Weights of a small transformer language model.
Size: 11 layers, width 256, 8 heads of 32 (1 for keys and values), vocabulary 4096, 9.68M parameters.
Architecture: no biases in attention or MLP, untied embeddings.
Training: a variant of Adam for these matrices, 435M tokens, 13273 steps.
Each number is 128 + 32 x the weight over the matrix's rms, rounded and kept within 0 to 255. Layers, rows and columns count from 0.

# layer 6 MLP down (transposed), 704x256, rms 0.0613, rows 63-69, columns 0-63
[[151 162 130  99  99 136  48 140 201 133 118 118 140  83  96 120  72  86 122  62 109 118 135 117 102 141 175 143 124 205 127 154  72 130 123 136 151 108 108 161 162 151 170 129 116 130 144  76 158  55 161  89 132 159 140  73 121 148 174 120 114 103 139 145]
 [179 134  72 106 135 158 145 125 149 172  90 117 170 112 119 118  81  87 102 135  77  86 165  66 178 130 143 107 124 163 104 142 130 153  95  79  99 129  95 100  86 163 159 179 152  92  92 128  44 139 141 149 137 115 117 126 174 167  82 157  62 124 147 137]
 [137 143 185 143  71 133 129 153 132 119 127 177 110 120 154 128 144 127 142  86 171 144 152 149 123 118 192 128 159  57  84 115 161  99  97 171  98 136 142 188 128 172  99 184 124 167 151 128 147 150 122 176 136 132 107  90  90  95 101 121 137 100 119 108]
 [ 91 114 118  90  87 150 116 103 175 141 151 114 104 123 145 198 125 108  88 108 107 123 128 133 153 131 118 147 112 171 127  84 116 123 131 202 189 141 130  78 126 171  99  92 158 127 180  97 164 137 215 128 144 111 112 149  32 109 153 115 152 101 134 146]
 [178 113 128  81 163  99 200 142 188 116 183 185 103 125 217 126 146 143  74 109 140 102  88 130 131 103  86  99 175 127 117  96 145 155 152 110 185 130 123 145 136 147 130 109 114 114  98 145 157  98 149 128 133 112 131 133 104 108  57 115 105 151 115 138]
 [ 95 115 196 103 167 155 107 106  39  93 106 116 146 103 176  82 112  61 168  93 148 146 101 125 169 115 121 116  99 129  83 103 163 153 154 123  98  99 175 118  95 125 120  93 139 109 161 140  90 131 122 181  85  20 125 226 131 139 139 208 136 132 117 109]
 [154 154 147 118 108  75 151 182 138 175 152 103 104 154 122 173 107 141  68 208 101 125  73 161 171  84 109 154 121 212 141 161 113 152 185  87  51 150  95 144 135 141 178 108 155 147 129  97 162 179 106 147 167 146 118  95  73 127 131 144 139  92 116 169]]
# layer 6 MLP gate, 704x256, rms 0.0678, rows 64-70, columns 0-63
[[101 132 111  88 133 190  87 141 180 145 132 121 150 101 155 107 140 132 111  90 141  75 123 153 191 111 111  99 178 119 151 112 117 120 150 155 155 120 176 180  76 156 109  82 133 111 183 156 102 170 122 126 120 148 117 140 169 123 109  85 159  93  74 155]
 [108 104  98 109 194 167  94 112 156 199  86 137 147 111 127 131 141 166  89 121  81 111  70 102  98 142 104 124 156 104 181 157 121 163 112 110 104 120 126 109 119  91 173 113 126 123  99 156 154  99 123 102 145 109 115 111 124 160 124 126 179 103 139 128]
 [115 148  93 175 103 150  91 112 131 133  97  91  92 154 167 148 115  87  91 165  68 206 108 119 103 119 172 169 103 155 118  95  93 140 118 147  78 177 111 105 145 147 161 146 109 200 160 212 119 124 133 130 118 174 139 107  88  94 103 126 182 101 117 144]
 [ 97  91 146 127 107 156 109 137 150  74 109 107 132 180  92  88 171 179 146 113 118 112 100 140  68  98 156  76 119 147 108 172 150 164 154  29 148 118 132  99  98 169 120  68 152 122 151 122  93 137 127 127  95  79 162 116  97  92 139 107 163  97  80 140]
 [112 186 125 106 175 106 134 134 116  89 138 136  60 147 125 153 157  96 129 114  85 134  96 195 131  79 128 123  88 140 144  44  88  69 141 137 189 178 213  75 120 116 106 125 175 183  96 149 123  91 132 210 141 101  95  82  96 117 112 197 190 139 102 162]
 [160 169 111  99 144 157 192  70 162 106 121 124 114 138 102 126 119 142 179  81 115 108  63 130 149  40 125  99  81 123 119 131 162 116  77 133 140 121 174 101 129 167 152 101 104 137 127 137  62 121 170 164 101  86 112 126 144 222 131 106 157 150 134 131]
 [131 116 120 110 137 130 123  95 146 187 177 186 155 140 195 136 143 135 162 168 167 113  36 157 108 170 156 141 169 147 155 160 161 100 143 161 112 109 157 123 141 131 134 151 131 119 140 124 118  59 137 132 147 131 138 106 137 179 105 104  80 149 125 128]]
# layer 6 MLP up, 704x256, rms 0.0635, rows 64-70, columns 0-63
[[105 167 116 129 146  94 157 149  67 164 148 117 152 131 172 178 140 126 123 143 161  95  81 146 168 145 159  73 131 160 147 127 148 165  94 186 110 108  99 131 156 158 108  93 145 138 113 124 116 145 125 118 125 182 102 111 135 171 124 130 101 141  85 133]
 [139 118 159 122 179 131 103 158 180 175 134 179 128  92 118 105 153  52 125  96 115  72 131  55  89  77 196  81 182  65 152 121 137 102 159 115  67 107 107 105 141  44 119  57 114 116 151 143 204  98 130  93 172 172 158 144 118 157 100 131 154 140 127 125]
 [ 95 159  48 153 107 160 172 149 109 115 144 100 171  99 100 126 130  93 126 115 111 145 140 161 157 135 130 140 149 114 137 126 137  91 182 141 149 159 111 142 166 123 225 130  91 122  85 111 141 142 114  95 133 140  95  81  84 166  79 157 121 193 119 111]
 [109 146 117 169 124 118 126 113 129 110  91 135 103 120 138 114 129  68  55 141 135 227 132  78  92  89 133 162 128 125 114 172  89 166 157 128  39 143  93  95 135 129 128  76  90 111 107 195  99 111 114 167 166 108 149 118  29 122  95 123 165  29 117 232]
 [ 98 169 188 131 143 131 111 142  83  40  97 148  80 151 121 112 112 164 158 114  92 142 108  64 193  88 140  69 106 115  81 117 159  92 129  64 178 115 143 101  64 190  99  80 145 127 200 119  97 118 127 169 100  68  91 106 178  87 172 177 127 121  84 117]
 [180 109 133 189 144  78 110  86 123 141  69  23 149 175 170 135 175  96  89 117  99 165 152 113  75 184 154 129 109  90 171 188 117 170  96 134 137 162 125 145 147 138 132 126  86 107  73 192 181 111 140 120 120 113  95 159 156 181 143 116 131  90 126 134]
 [145  94 167  90 186 147 185 108 106  96 108 174 119 116 106 159  61 137 125 109 144 135 125 124 149 120 160 103 105 178 108 113 111 146 138 132 164 130 109 153 120 105 108 139 119 162 146 127 106 150 110  97  77 114 126 164 143 131 154 150 157 115 113 111]]